Part of a small language model's weights: vocabulary 8192, 907M tokens.
Each number is 128 + 32 x the weight over its row's rms, rounded and kept within 0 to 255. Layers, rows and columns count from 0. The size above them is the row's rms in percent of the matrix's.

# layer 14 MLP up, 704x256, rms 0.07, rows 695-703, columns 0-127
size [100 108  95  80  96 116 100 100 105]
[[102 150 193  71 133 136 104 167 132 115 130 152 133  96 101 140 187 155 189 151 190  98 134 142 118 173 117 113 128 175 161  90 121 196 135 120 148 159 142  99  63 189 112  97 145 111 143 157 169 109 130 139  65 155 138 145 109 149  97 128 123 121 143 128  89 128 172 145 149 134 153  92  98 147 160 172  84 138 109  54 109 127 130  73 176 129 134 159  56 128 125 135  83 153 116 216 121 153 114 107 154 143 107  32 120 165 120 120 174 161  97 140 152 127  94  70  81  61  85 122 121 177 172 152  91 141  51  88]
 [103 106 143 109  89 144  86  87 105 100 170  74 120 138 179 153 116 117 144  91 149 133 131  80 186 116 110 133 153  88  95 111 125 156  66  86 149 131 136  86 137 115 196 128 115 191 125 132  84 113  63 114  15 157 142 140 143 121 113 131  86 168 160 116 139 161  63 122 161  98 140 104 164 137  53 121 138 150 114 187 142 141  47 182 126 102  87 128 131 135  99 161 126  77 100 144 155  93 116 153 151  96 134 127 133 174 132 152  94 100 150 100  97 129 134 129 101 160 163 187 156 130  79 141 158 175 159 129]
 [120 145 128 163 126 147 131 151 127  78 150  87  73 151 127 196 121 105 111 169 103 145 106 121 148 138 140  98 120 123 122 106 133 136 148 164 178  90 166  78 146 125 116 113 167  51  90 133 205 101 124 159 160 173  91  65  83 147 166 125 162 202 112  67  76  96 146 148 126 118 151 101  97 144  86 127 136 130 138 145 160 127 206  99 156  96 130  92 114 104 124 142 168 147 112  91 142 146 138 139 122 128  87 125 113 155 132  75 162 104 144 128 113 138  98 130 110 132 138 158 163 130 179  81 124  93 104 133]
 [124 139 127 121 115 179 172 112 136 193 121 124 134 154 118 115 104 165  72 141 108  96 156 152  90 139  96 135 144 134 101 117 130 118 140 124  65 135 164 167 170 153 125  79 194  85 160 156 171 156  94 216 106 124 250 108 130 110 100 125 134 114 139 107 117 177  81  96 112 130 146 113 189 169 138 166 119 159 126 124 114 151 147 165 169 158  60 107 135 101 108 147 151 111 121 104  75 103  97 163 157 164  74 145  98 127  94 183 168  78 129 126 118 152 121 135  91 151  98 109 139 129 127  72 115 131 109  61]
 [144 133 119 110 103 169 119 162 147 148  56 143 178 121 115 158 127 160 146 179 173 158 100 122 105 156 152 112  99  87 138 108 166 130  98 121 150  99 112 155 159 176 119 128 173  96 105 148 123 121 113  98 113 136 117 133  76 127 143 109  91 210  50  96 127 164 103 122 127 154 163 120 187 116 194  57 138 124 177 133  99  81 130  86 163 120 139 146  82 149 116  88  85 102 115 120  77 194 120 141 104 143 101 112 173 106 132  67 213 157  80 120 170 160  43 141 175 103 168  93 178 186 156 154 124  86  89 152]
 [143 150 160 159 113 155 110 105 162  89 145 158 107 103 163 124 118 191 162 122 152 134  90 132  88 100  43  98 158 225 106 136 124 105 113 142 137  77 169 125 119 161 145 136  90 111 148 174 185 130 163  76 194 121  92 200 109  55 126 132  97 158 121 178  98 165 129  64  80 121 136  83 130 112 151 180 150 125 161  99 108 122 179  80 144 144 103 110 102 113 161 179 142 156 132 160 125  93 147  80 117 131  50 178  83 127 150 137 198 119 137 123 165 134 129 119 132 134 119 125 147 142  28  71 114 142  89  97]
 [134 115 149 146 146 116  58 159 132 153 180 158 152 120 146  74 113  74  91 114 159 109 128 127 184 148 179 105 120 175 114  97 149  64  58 196  99 100  86  73 127  84 148 115 180  77 148 102  88 152 115 113 156 164 119  80 116 137 128 136 112 100  88 146  76 131 128 149 130 105 137 162  83 146 128 205 153 138 199  88  87  87 188 167  59 127  64 119 153 167 137 111 164 121 105 157  90  45 114 125 139  85  71 177  94 130  84  76 108 141 156 173 148 180  83 109 113 137 142  95  92 186 126 121  93 122 125  96]
 [ 93 113 174  92 127 114 156 170 119 165 139  91 139 137 143  93 145  68 167 125 120 139 134 172 156 173 159 134 136 183 163  94 144 158 122 135 148 161 156  92 117 175 152 107 121 109 133  70 104 106 158 143  90 150 141  81  88 121 135 128 129  39  98 155 121  93 109 154 103 155  88 117  91 130  87 170  99 122 181 176 126 103 125 168 153 182 162 181  92  30  70 188  72 162 243 115 100 109 145  64  78 138 143  78 137 136 145 104 110 130  84 115 130 110 135 119 120 111 122 101 181 109  83 138  86 148 112 118]
 [ 98 107  98 129 110  84 160 132 130  72 141 139 160  97 137 123 147 119 164  81 156 135 112 180 162 130 158  53 166 105 134 136  78 122  82  89 116  70 187 152 105 189 106 106 115  85 178  72 135 159 133 125 203 102  88  89  91 148 122 125  91 109 128  83 144  81  94  99  78 131 171 123 112 129 159  79 146  89 103 152 130 152 148 178  94 103 155 136 167 112 201 138  78  92  95 172 104 182 142 132 139 151 137 141 117 131  82 109 133 149 149 108  99 165  79 115  96 133 120 189 124 158 162 186 117 140 123  92]]
# layer 14 MLP down (transposed), 704x256, rms 0.064, rows 695-703, columns 0-127
size [105 102  95  79  90 107  98 100 103]
[[150 101 116 192 168 133 194  33  84 144 154 156 131 135 132 154 110 138 161  92  43 137 154 103 108  41 112 177 107  88 118 159 126 110 111 167  98 147 143 178 113 172 205 117 113 151 167 145 110 132 115 150 203 127 168 165 141 141 156  80 123  98  71  93 132 144  42 134 177 197 126 130 106  59 144 113  89  73 127 171 123 122 140 143 144  97 124  54 189 143 123  95 174  62 139 104 160 129 161 115 139 125 127 160 121 125 142 124  95 139 113 118 123 152 190 120 128 176 155 146 126 105 103 117 134 117 153 179]
 [169 136 105 121 112 140 103 138 173 189 144 145 170  71  95 101 136 146 139 110 112 131 106 180 146 141 108 117 124  84  89 159 107 151 121 132 115  82 137 160 129 130  84 102  90  83 154 166 132  76 120 158 140 167 178 156 135 103 158  51 177 100 136 142 113 136 179 147 129 122  34 129 159  59 103 152 166 141 147 105 164  72  90 113  91  96 125 120 172 116 106 179 115 120 109 109 154 132 115  96 100 135  60  89 133 173  98 165 107 138 109  92 144  70  80 135 136  98 107  98 128 109 154 220 153 114  90  94]
 [147 158 127 123  90 129 140  88 182 158  88 164 167  78 130  99  89 181 148 125 155 137 103 135 123  98  68 102 135 120 137 175 147 104 113 118 151 161  93 158 134  97 104 130 138 180 139 122  79 124 153 122 123  92  57 106 177  95 127 142  49 107 180 186 165 114 172 125 124  94 178 157 105 139 121 126 176  89 157 101 143 110 106  80  61 118 166 189 102 128 102  92 161  59 132 108 114 116 123  97 140 106 152 153 182 147 123 170 139 194 126 103  93 128 157 151 128 142 166 154  92 158 139 151  88 113 123  39]
 [148 157 196  79 154 152  87 155 171  97 132 150 133 138 140 118 117 135 208 112 130 148  80 142 164 119 148 168 132  84 105 146 155 132 137 161 167 130 114 144 154 135 122 157  97 122 120 108 132 100 204 125 129  62 139 157 123 119 130 113 146 107 160 154 162 119 155 172 142 104  83  80 141 126 130 142  66 148 148 149 141 113 116 178  61  96 141 117  68 123  82 109 150 101 163  57 176 108 149 117  74 136 138 139 134 146 154  75 165 152 150 105 141 152  69 128 139 147  80 155 156  78 141 137 121 149 136 175]
 [127  98 154 181 116 131 163 101  75 144 159  74 176 156 128 130 148  48 128 162 106  93 121 151 172 129 142 152 164 128 150 118 188  97 128 191  99  98 182 137 144  94 155 103 182 163 160  96 136 152 108  80 114 102 145  95 124 149  69 137 131  58  51 144  99 119 114 136 139 169 147 141 114 161 162  94  74 147  86  97 105 133  87 154 133 125 100 115 118 150 188 134 131 170 121 105 180  66 153 120 119 130 166 160 146 134  79 150 118 109 124 161 123 137 128 176 123  94 129  77  71 114  92 113 119  99 149 133]
 [149  91  73 155 120 115 168 132 135  96  61 145 174 159  96  74 116 217 141  88 134 102  62 109 128 129  94 151 147 123 143 131 143 157  81 207 151 184 140  57 136  96 165 106 108 105  98 165 197 185  89 150 113 129 109 118  90  99  72 103  97 135 108 110 133  72 128 106 124  74 174 114 113  99 179 134 125 107 170 114 124 109 130 121 172 105  84 132 130 170 143 140 133 207 155 155 104 140 160 117  97 128 148 189 119  94  87 179 139 121 106 138 123 151 133  83 108 136 131 105 137 142 116  98  73 128 125 175]
 [146 112  63 149 113 150 144 159 108 118 131 153  76 137  96 153 122 167 167 132 112 154  82  97 188 104 150  94 165 181 156 150 132 173 143  90 134 166 147 191 103  57  77 161 157 117 159 132 134 174 150 156 100 128 154 106 126 156 129 144 122 133 120  81 143 131 148  94 108  55 131 118 151 146 151  85 118 119  83 198 122  70 107 146 115 130 166 133 140 134 162 100 117 115 127 105 170 145 163  90 126 146 184  86 130 134 190 102  96 158 134 148 112 139 143 152 127 101 174  89 142 150 142 106 158  52 116 166]
 [132 166 139 144 153 131 145 192 158  99 136 112 124 121 170  81 165 178 102 158 117 141 131 100 136 108 130 149 134 114 151 102 118 149  85 186 104 176 112 163 129 133 108  76 171 111 179 223 122 141  93 190  87  65 105 137 137 148 127 193 147 133 133  90 196 156 159 208  93  96 149 167 127 117 165  97 187 150  74 114 123 143 145 124  65 147  97  91 122 111 139 126 113 124 144 105 104 182 141 133 131 137 211 105 127  86 143 109 112 169  95 171 156 169 145 187 162 127 139 118 134 118 114  96 142 146 165 154]
 [ 88 161 118 125  92 175  62 127  94 120 141 119  75 165 127 133 119 127  86 143  71 109  82 146 109 176 123 163  92 107 108  90  97 137 102 119 173 197 165 110 122 141 103 204  95 150 113  91 117  48 100  76 151 118 115 167 125 165 170 119 132 128 126 164 140  80 146 142 128 123 155 150 164 125 171 139 117 151 108  81 112 146 163 133 124 154 119 124  67 105 129 195 138  68 102 149 121 101  87  60  95  89 125 103  96 112 104 153 151 116 195 100 160  68 145 104  68 133 152 116  88 113 145 142 147 114 141 115]]
# layer 14 MLP gate, 704x256, rms 0.0692, rows 696-703, columns 0-127
size [ 96  95  84  88 106  99 101  95]
[[ 70 139 135 110 113 121 108  67  62  75 150 135 119 131 178 155 112 120  97  83 110 113 144  67 112  93 151  96 113 131 107  99 138 117 153 118 150 130 145 143 113 136 145 136 152 151 130 102 122 122 125 104  65  97 125 133  82 134 141 144  70 199 146 100 168 153  29 145 111 109 200 140 152 152  98  89  85  83 154 162 166 135 151 115 198 108 156 140 123 126 101  98 140 148 152 149 108 106  95 118 159 197 158 143 166 140 175 139 162 118 144 133 153 184 153 170  77 153 151 200 158 183 104  36  91 146 124 175]
 [ 98 123 116 103  86 163 160 188 182 101 154 187 135 128  85 109  70 194 118 103 154  87 115 120  71  99  87  89 135  87 128 148 123  97 168 125 148  90  60 129 134 117  74 151 104 198 128 120 114 165 198 136 117 119 116 126 135 134 108 117  86 158 145 120 126 146 136 119 168  81 175  86 136 140 158 111 171 151 146  84 122 171  90  90 111 104 129 128  82 149 130  53 179 126 112  87 111 118 146 133 144 118 119 109 182  88  80 113 103 165 151 134 112 170 136 176 111 137 160 151 118 118 108 110 113  99  90 130]
 [189 148 180 112 139 152 127 122 194  96 121 134  96 151 177 106 146 151 143 125 144 118 107  81 155 160 103 156 182 132  94 170  96  97 118 157 105 123 141 155 117 142 149  98 105 109 164 168 171 156 150 142 103 125 174 136  91 155 106 101 137 165 127 149 140 200 179  87 164 165 118  49 140 155 106 159  67 143  91 107  93 150 114 182  66 100 127 120 122 108 115 123 151 157  82 113  93 107 174  66  53 121  93 148 165  80 136 140 206  81 126  81 124  86 113 134  89 108 104  52 167 117 139 113 150 139  44 149]
 [178 146 152 144 133  89 151 169  49 125 133 136 173 182 120 171 136  50 121 111  67  89 107 161 157 121 100 137 175 113 110 113 149 118 108 159 130 195 179 199 110 107 133 104 145 163 123  97 160 114 103  89 149  96 153  84 144 133 170 131 135 121 100 130 131 138  74 121 170 134  86 157 102 139 146 215 111 118 127  79 116 128 131 147 128 142 116  56 147 153 168 139 166 129 112 104 127  58 193 119 124 120 140 157 148 182  94 189  79 131 155 118 116 120 124 154  89 170  93 128 135 160 107 122 146 170 162 144]
 [ 95 125 152  96  85  72 144 133  64 174 122 133 142 170  97 130 106 131 122 117 136  43 140 103 178 125 135 151 111  83 152 138 166 132 103 161  90 164 149 165 106 123 126  97 102 113 114  76 126 189  70 155  97 132 164  87 103 101 123 175 123 100  61 127 126 119 103 159  81 130 165 109  93 112  85 135 130 146 137  91 117 126  86 142 135  87  97 129 175 166 161 137 154 115 165 122 122 129 123 128 159 229 137 131 132 120   7 171 103 192 135 136 171 136 123 107 107 120  94 149 112 112 183 101  72 140 152 132]
 [130 128 111 142  87 164 103 189 142 104 158 115  94 102 122 193 113 150  72 160  98 166 179  55  95 100 191 156 155 142 171 103  98 159 182 106 134 130 143  99 125  73 118 117 152 109 158 146 122 115 121 146  99 104 138 109  96 197 151  72  91 135 131  76 109  92 111 208 115 134 134 170 140  64 138 152 150 142  96 129 114 118 114  98 162 125 155 194 152 104 128  82 127 102 116 133  94 234 146 106 179 181 172 105 141 134 190 118 126 109 161  47 108 145 115 138 151  73 153  83 105 112 166  79  99 110 103 221]
 [122 156 128 114 128 112 165 104 137 100 152 123 164 173 124 133  70  75 123 111 147  96  60 129 128 101 117 138 120 136  52 160 185  94 153  95 168 137 138  78 153 190 142 160 146 119  72  70 140  74 111  23 113 160 165 128 120 110 162 119 111 142  70 173  93 112  85 138  55 141 143  94 139  85  75 135  96 106 125 158 104 124 170 185 169 156 127 140  43 145  35  83 113 121 162 152 102 147  74 108 109 131 130 114  89 195  68 130 137 123 150 144 149 109 151 126 119 101 100 157 134 135 144 142  95  77  87 114]
 [121 171 102 143 152 173  71 146  91 151 108 100 105 185 148 109  93 138  68 176 120 102 124  83 152 144 131 161  95 133 114  68 121 123 184 100 172 149 182 119 144 123 133 178 138 109 101 144 102  91  77  67  89 191 149 120  82 133 160 125 142 155  95 131 116 112 186 187  92 116 177 108 107 119 160 115 153 145 119 104 102 130 159 105 190 148  94 140 111 120 126 181 132 125  92 134 146 124  51  79  78  72 102 148  60 125 148 173 159 131  96 135 183 108 188 189 127 111 105 115 131 120 129 114 140 122 138 141]]